From a checkpoint of a small transformer trained on Wikipedia.
Training: a variant of Muon for these matrices, 293M tokens, 8951 steps.
Each number is 500 + 25 x the weight over its row's rms, rounded and kept within 0 to 999. Layers, rows and columns count from 0. Numbers have three digits each. The size before them is the row's rms in percent of the matrix's.

# layer 6 MLP down (transposed), 1536x384, rms 0.21, rows 448-464, columns 192-383
094:455507477522498484514518486496511536487529491489523484543511417463515482524498502499518469503516478450501494497490485531510523474504486561490465458461494514477510542497543492502491493512510486514484516473489474464493458474458502453501491505525477460506527539447494478478431498503512458489501468521454483518485526497515489503480492484514506504486507494523479552519502494485528500488526517473508528509494477532501550499486470456534423490486507505484542521537494511523505505504508502477475479518503479495478523460493508502535493527511479514513469479493500468452514479508453498542
097:500497471494518474532447550499498463493546510455464486480488464483486503465519503512475545481475563470487534496492511477516494547547557483507517499493564520502513482517511484477462501495487515510505520509422491439481475497483531508543533516515519515487538460491534480510473517511479513488517496480504490451526471497542525472475465528491475550482493474465507501519450471520519495517539461485493480507494481487478514464517498498538474540433543498508519522487503557501486462545468509463480468486502535506514463517542499513502510540507513516525499476481538530505463489507520506481
102:475441490509525537520504546537519455454523509514549492489503505517479517484503512526519506486454504496484492478556483514492513495500494537501467496509478496505469494531516485529504516478535523487477502503511544478507521464517481522458478530507519516488481489539508474474560486486505481505495526517525535467529499458485461484505523502485475545506510460486514471492520502543470496454531453505481506472509461475459547523525512531548515466525494475494520514444508510489530463498479489486456454531528471485523493499492518517513488487464465486460473488527515491491481514561509481530
101:537516513527495476499502499483460508522504503486542457498501515497474462435523470530537486480513517539530533453473526465507521533477491485499519510527500480518548485515452491450511480525484483524504530494494500502490497510517493509482509493512503495540507509481474505459491494524529530456506526487507499509476489442512510515487501494511462503545494547537514488488523504490490532459516530524469487522498496489494496505485535518497510496500490494476539512478471539483475493478557559507497505499450499504484482463476488531487483488475472493511555463488456546475461514546506515528
095:480494510471457426501457494532525444480510500513489473454477514465574540548504544546496506526520506505484460540504452510518500481523507483476484473518500480453476501490476507469496500494469558510458501500469469478490503493488512511541499499507487528520531457497494531491525537542529554497522523522443484505526528508511496491497479505538477484451478471443536469494515465489519518508520498471487517459525491553449450470509486481472508441539509538501489462479533530493474486560469478441525517459470498509467493468527521500515489540480487509450515507508531505481466440510481545510
100:529501522523515512481482463491485471529476509481490484478508513511458521529475497539535474515495500506511524490491494491511476520514472500498464497477543506490502486484545471498514536515539528481492489494444518471493502479513468493533531518506498512539475483539516504521511523514490526507520502482490506465553500469492505508505473497554521517536506516541492468471518502497507497522500530479460476483501484462475482487510544447525482510465483480543500450496458505446500497529460496514473492523489482462481520473506492458564486485458465480514502477489486540504489505504471496523
105:492465503541552492480514453501540465487477509483519482493461491491436488504507471510502486507481514496492521475507440539440528506496536493495476513506524530519467475497560506556521503502505507502511505515479541478537480502523520513524474505517528488469455468511462500543554498475457500510515486480531488500493495511522478484496435418523522496497499474475517480475512491461507497498559503501526508487536543485497490534555486534443510501509489468566513518529511509519479523533483524515480483557519486545518539549547484530493538516525501522495493475496523517510524503538540504460
105:466498485455514503495527485504511490484482500511533518513524441514531474492528529496537540486477507497503511532529515536557542507511518491504515515534506521480500520448501521524487490520558433518530523523594457485492479551495545516520486535465494505482489484506502485506530460533514426497513491477466486446506508495463539492447512477511487531522492496472481487500530451506538421549487478515489491507493508505459467502482494491483546511498513454490486485487493476508484480503506499480497567475478516543498476518567517513518476495525516500504500497535483473460511483468489490517
101:496468514491511518486466498534508499510517457517456502459478502491523490509495493463548498506455547522498475520436517509519497489477513506482489472479533476524488494451499538488501475529497480497525482493492505503510539532482452497498483519506530533471547492489516501522523500479539447569533517502470538483486502520492540512498466503483503496519530517470508515540512548478500506521505482523534501505467520482483543502504479519486488512530484505499501476504512425544528477503506493497524468546473521493503517505514516522522478488568489476499504503518505497507530522525494491509
101:499487502454538524501511479458492489491472499498527535525506488476469487476527492530510544458500522485488515492486483517470516452468522542493472463522540502446537492493490494512505491557489500508498478446498469512506506505518469527487484489553508483494549488459572462511474524501506502499493510499469517486483526521516511516545493475516506501490432507488522532500535500510530498533490479470540488465511548484520510485505501467538554507462480530492476549457529542441523519497499545519519489455507551476470461543521520498499482484509501500501495475500464458491512490506460526498
100:476492484479482502515447530481512501508502490474498521535515454543510488453528476456499477513491523508517487493508490515569456510492495515504458466467504512490514529524547450512486510566524478516489536465502465520514516468508549533484485500516472505531498528546527503475501516496502503491472505522497466536516529483455535492530464485533460519496512540470510489510496494489534488493512534525519508467505494469502523500459508532464485534498494484506502510490502535486552482500539469490543486421479471549502469517486477512489543513453483507486500534544480486486491446443490496567
104:481535473455487579502501453509499537497500469489490500532502487541520511546483519514516512490493478520465522488487498519443468517481473531472480453494527544464474506493468522519535539539471524513468548519487504500546507517508455530520480510441514500489437497529453495496472464456498531466477493521498519511506465496530456467525468549520532474494478523544504483482495519486545479492510500531497504507485507511514526518519465475496448534472519530528493502564515508510515470491493478532489523529486542506517501485547489530485472486506468505478477503473474487516539494473516525518
100:478508506488494498503495460466504519535491533456457512503473448540528513457515466511512454503567451534508501514520475485481550477521530538469532513487550472525531470509461505507465501504513565507502496494487516472460535493491517522492532486526460493473502510473501475492501516445474455462503497527525521521514529496533539503495490480489518512478484468503522501547490527494464520530516484521554497542491532488476492476468481516523496504480508501499488528488520535497493515487484500460541500540490447464535478486503500466456514490537530496535524506491516481505486534519527549503
101:481529491499514498497502508465499486494485462484534518487461483536476474503459522550494510516486510530511506505468483530473490496457488514494495504508556499497500528529460547502483514518523554496475512502472508455514491487509490466472497499476500520463472532480461478533469499519513449535530521487483508535530453488515519483502464482485545505478534492520496482497480518483464500525481470539521439489504523464520535491505495531475520549484510516480519497501552475485442499537508453461524511518483489504495507509481516507564483546474482497485488468500478572483570473505532494510
107:476445503510506501500505539519461512490493524488562501491510491490499483484527520497518480516462515517474519537504494524502525494493517541492517512536483518497544513476511541500520509534493538534484506499468526536510494467481505512479490494470491522545519525497462466467457470525541507478493501455510536476525521529498470456497518469498517520488501503505515485549532463463533542474499515519470484540481511473483490471484492488509497483493533502479476533471510501468450527490497476491491505481499505493494473504515483514474496500528489495507510541499454501492559466478488493503
105:469459491531487500514494502514471529513449491528440517505489490472479522477520497480478554489549535481490465475501507474482511482503461523526460497500451516519503570494488507484493527484486472525497526516482474489460550465512467452494500532522497551527515485502505517488522518528488491491518499508466475508480516508518514452490468498471501502537507496485507512521505463480496477503510444481491537496522479509515507509467487477550493474506520558525548534505536518532511480511523517574552537503510543525500463483511514506514514551460473525503503464538508488489477498509523486517
090:474489496507471529535508554493487507523543496522505535451501514524502518498511485517479469497509487491543469497528492506507482456497494523510475553511523504479541504513510512489523514540509496505484473474532506535515532486468500496477530459511502510511509527512512498502454458426524525438475501524480491493463510506539524479475479479489544487512512481489492484511518470468497502501527486500503560491546459460478506510514479486490491477504516504487482535477487459474496529538505489442524522441495467477494555528532526487500488513523474486517500482514492459475459482512511490536
# layer 6 MLP up, 1536x384, rms 0.201, rows 449-465, columns 192-383
098:507502537494518494469547480524527483495542511477469480496544493476486490486477484500509458532521489445534486469522507491498488548491511517537516507531507520502538498483500451522483473515490478462520500536474544508470495498533468524484509495494534536484500491482475478506444447475496480512516517450509478473518487479483507495474467558448492507526496541469454480477491541517503431491527505494508522494456505467483469503500472518515541509505525475463478503486508525470545461516528476522501482537536527506511445475493482497511528453490519513496494536521534499477488482480552481543
098:557461508502543553463531505529488491467477489516483492523514524465536492487521496505503479514468496501484520494440471497469517547474533529510494461524494519540491490498473478524454472451482497510493557468487509518473495512544490481502479510491518475497478480475525493477497483486508546475483538508485455543503501452524451501465535541513500526502479464511495455483491538494507495461497487483538499479504490499508446467525501503532481454512493494485511485459523504527522474495512436511494454486520497432538452518549505491476491519491522542450503520567499486508474518460503457491
099:492463538479456474500505485477489527538520478470480461482489499451493534543509506475499538503527512499484454506538463513490481500511524429500503512521504532496505505502521504471452510502497482500496497492480474519518517462497476508506476483499548500476483498490498473501502524520457515427494517505466542460495506473542520505497498448494507463481512466568554509483467462513507518495499500527463514472525501500488530490529541493515511460519515499447521515494491549489493460507532559458515528511466504468491536505519513541510508511546502502513546446501532540561463528565536508487
098:534513511526536501479478461483469510503466551509464496481463494478564500510515548520484499508476527506470520544497509485480474523507476529491551513524532490461509533487503477465564461485518496501502483489514548509509531468456503505533496466465500536471539487503477460457537522523485435467510473487489517498512562518548503497464499489527482469468490446539477523485495540488506485523480481541520464510517515506503503499534502462500505512496486465543520505493502519494489517490465487479524546465530504475495468471514489468462512532488498475462505516534474527497479519475531511509
103:463519485466516510507496499519463457514520471507498510503468450486452511462491494517485509538535457533501469454501461493470519522515506467504517481489460510515528514520505521526514504492494513471495476491467510524530464495523521481510513475513490527475528508535489485505482525505483500529495467524475532506519464518504527484527520475524478484520531511473522478503518453480497468513472516483491493533531496498523459453466484488520488468519500538452544489502473542493499494510513522481523492547540525535552503479530511542516471513511444486497481452470509476500481492518490548527
105:496534559525561428536475489485472456484510521513471470483522471526498499467532504512497497506505512547486489494492474554447491513507487490486487491525475533517515521490530488507533500487539500524473525486492466530521481460522461475505487520472494547473519459462505520539505570521512484523491531483470498483477508500501567500512470496545469491519481513522467485487556474492493514492512477464501525510485482446532528512528491522474476444492498510479529551520449521418513505479502516453532494479530494491511506485505527476482522491488484484512503508544500488530455525494537460486
106:486456507510514468515516459497455493541485510510520521532528481497513487474495497496543522484524490500513499539509514504544530487505508506493518522522532485533483539507471474512532492493486508506495536454489499490499446488503497512500486472491518457458521472475529484503502533499465529492523475522541493560491531494480481539503484536524503513548542497451517477493496528506509509503551486464498536463538489503512481494516515513471517512548519476493480498517547422506497504448506539493527562555501475499473484486466449492488480525481453492499497512503453490495479470511562499478
103:498481524490492526472527517431540521537522530503509525455476472522528455449450488507521522498465480489511524501523489502500536503520454486475488482483528532490543482494523530491487491474502481521473513562507500493531470555483499509506443523462534521496528480520513458509483498512496488483508472476492519495512479541518505481469466485544523506543507520466527483496512503508508508532466503508494491534498503540453489501537470505465476517458520509487481467471557489506522507508491509521486468511510490573513519503514506524549505466523447527488512490540485496552538524517484491507
092:521495506465522506486482472451489511481512480510502521542537487508441469473509495507489532491500517496475478509486510504457492553510517506510494485498487503533543510494522556520503489520531545529482484526542502514478526443484501518505485486500523489514519507452478470455483486481523488467504494477491457500502517510528520495511507490493576497482468516492486461542445469463544566519527525518506521516473526483505498443518476543491477476517509482544507515515506513553540503513510525466499548504500543534447470480498510495497461499454540497514539504537499486536519529498479526510
096:529471523475529526464549440495479496489540518568475525487527504516492521467499503531481498499462498501507483507503466488495507523480506491477489504510481511479522513486559491483494549493508472488508526462533501498515456462465478497502506516502440502482514475481481502480541511480476477465450498509491483488463507461506539501476500464494502498508494521480504464518509529473501518503478447517529506478458484522498494478487508512478496510534447490547468498505459488478486528503521517482511501518469474519536499513465492510484503508534550463489479539535470531474464500541522483475
100:488494493472490535474515508516532499508498461483481552513476459491553531493512495506486455508490501510479503485454550493501525514526499514473490500535516532517550525499522502466517502476511528522525523436478513529525499486473506491526490466501478504505497478513495491496473517511476498489446539484476484455512494506480531518495517505487503493488474545507490522519527512535513525505515494494510542535542506532532534498525507467508482516496494484513558541495495530491503472483525516524456467476486509504515469470500523537536504505504514509479470477490492482498503518460552490485
090:468453421461496487458505482508487502521491488489474509510492520515550489503477482503513494495481497494558471485510470482511532519504549501506483481465465494530475479488472477534518498492491526512528515522493467491539476502492474549505532548521485517459486463549532493475533487542461512493458503545493507515525512519510499527468499500511517477428499509467510528465505510474491481518506470469520492498491513495485480518524487514548523489497468528455483535449450481467440515446530474496506503502524505484538506522488493513467512502472500508475493510498495533505523475521498503497
103:516543504492510534509519432486476478492518511538508473485471526511473509492490496485508467521495483468522526518507498510462556489511475524505504469483482493533524497499480490468498495514522508483524505520534498497482517517463531488473494516501428478513495552489477501462479479479475475529460550472502526521497480474522488540486458441540526541508534514492501456472482524448461511482471477500507470506484572497495539482528515494475545507532535471481528466503478507508507478468473514471513482502490514505476527528511482542524501461492508505539546524515515500516531438519487522444
103:518548487475465536505547524495484466493503477469455521473503500532496453522491496471491481527483485534478526492542502514506513488450502523463479524473501510507517465481491468514534504497509484558484519508502522519511496481522494526476466473525519510530487537509482519473492492488532500537466475511467479473491531498513513536462537530520450528496459514473501484512496514489493520467490474524502519471463523500513503509506499504498479480487511491475515515480483481494419463495501500497504535490495491530485451504511481466453500508490508527493518501518469451506488556529506483462
104:474495530487539514536499528486464498531462481525504520510517491500444483509470518511471507525487497458515563478498539469490489513512511462480519495528480531477494505493518503503491485478496473504512496486507460482513508472509487511474514515471511499483477485511535523507481486510515538513487503551512488532502494517495498527465497484477526488498546519523521546513507506494500453513549518549462502532500479527500538473496440503524474502503518525537518472549500506533538526529470516526478536510512477449501485502507518543523515523498545520487497573511499513528505495517507503486
088:539514508475528472491499501496514519471526495484480492474506510502544522490491517509476463532513534473561497474539481487450523542503457488505532506483538474516520467515447480493522547499456462571466547487527468530498499517483516498501546505476531473458488447520493448509518465503501506505446481506502508521491497474524482491555528510460495515472519531497476486518530512495484508509492454505517541519517483477483507505543510517529512492445539516491498476494489466517505559494526485495513494489465528499466491501512503514501496479475471532517514494497477461520484508509470472519
087:547523480523503516532528484497529439517452480484526497553497481485497491483523431460566477509501525517452503499491515499492505529495498513543491512461484471492464502510511507494485506543525494497479453517497492505490527466445524514526515494497549476512503517467448457495489500504486510496532463477471505491525525446486502465498518518492526488488494457534512510561500522519546490495468532508487489510490454507464481489484446478518489497523510480539482521494545543502502511485520511504491485486516494474482474489509523530449483453537486471477499515486528515470506507472526481495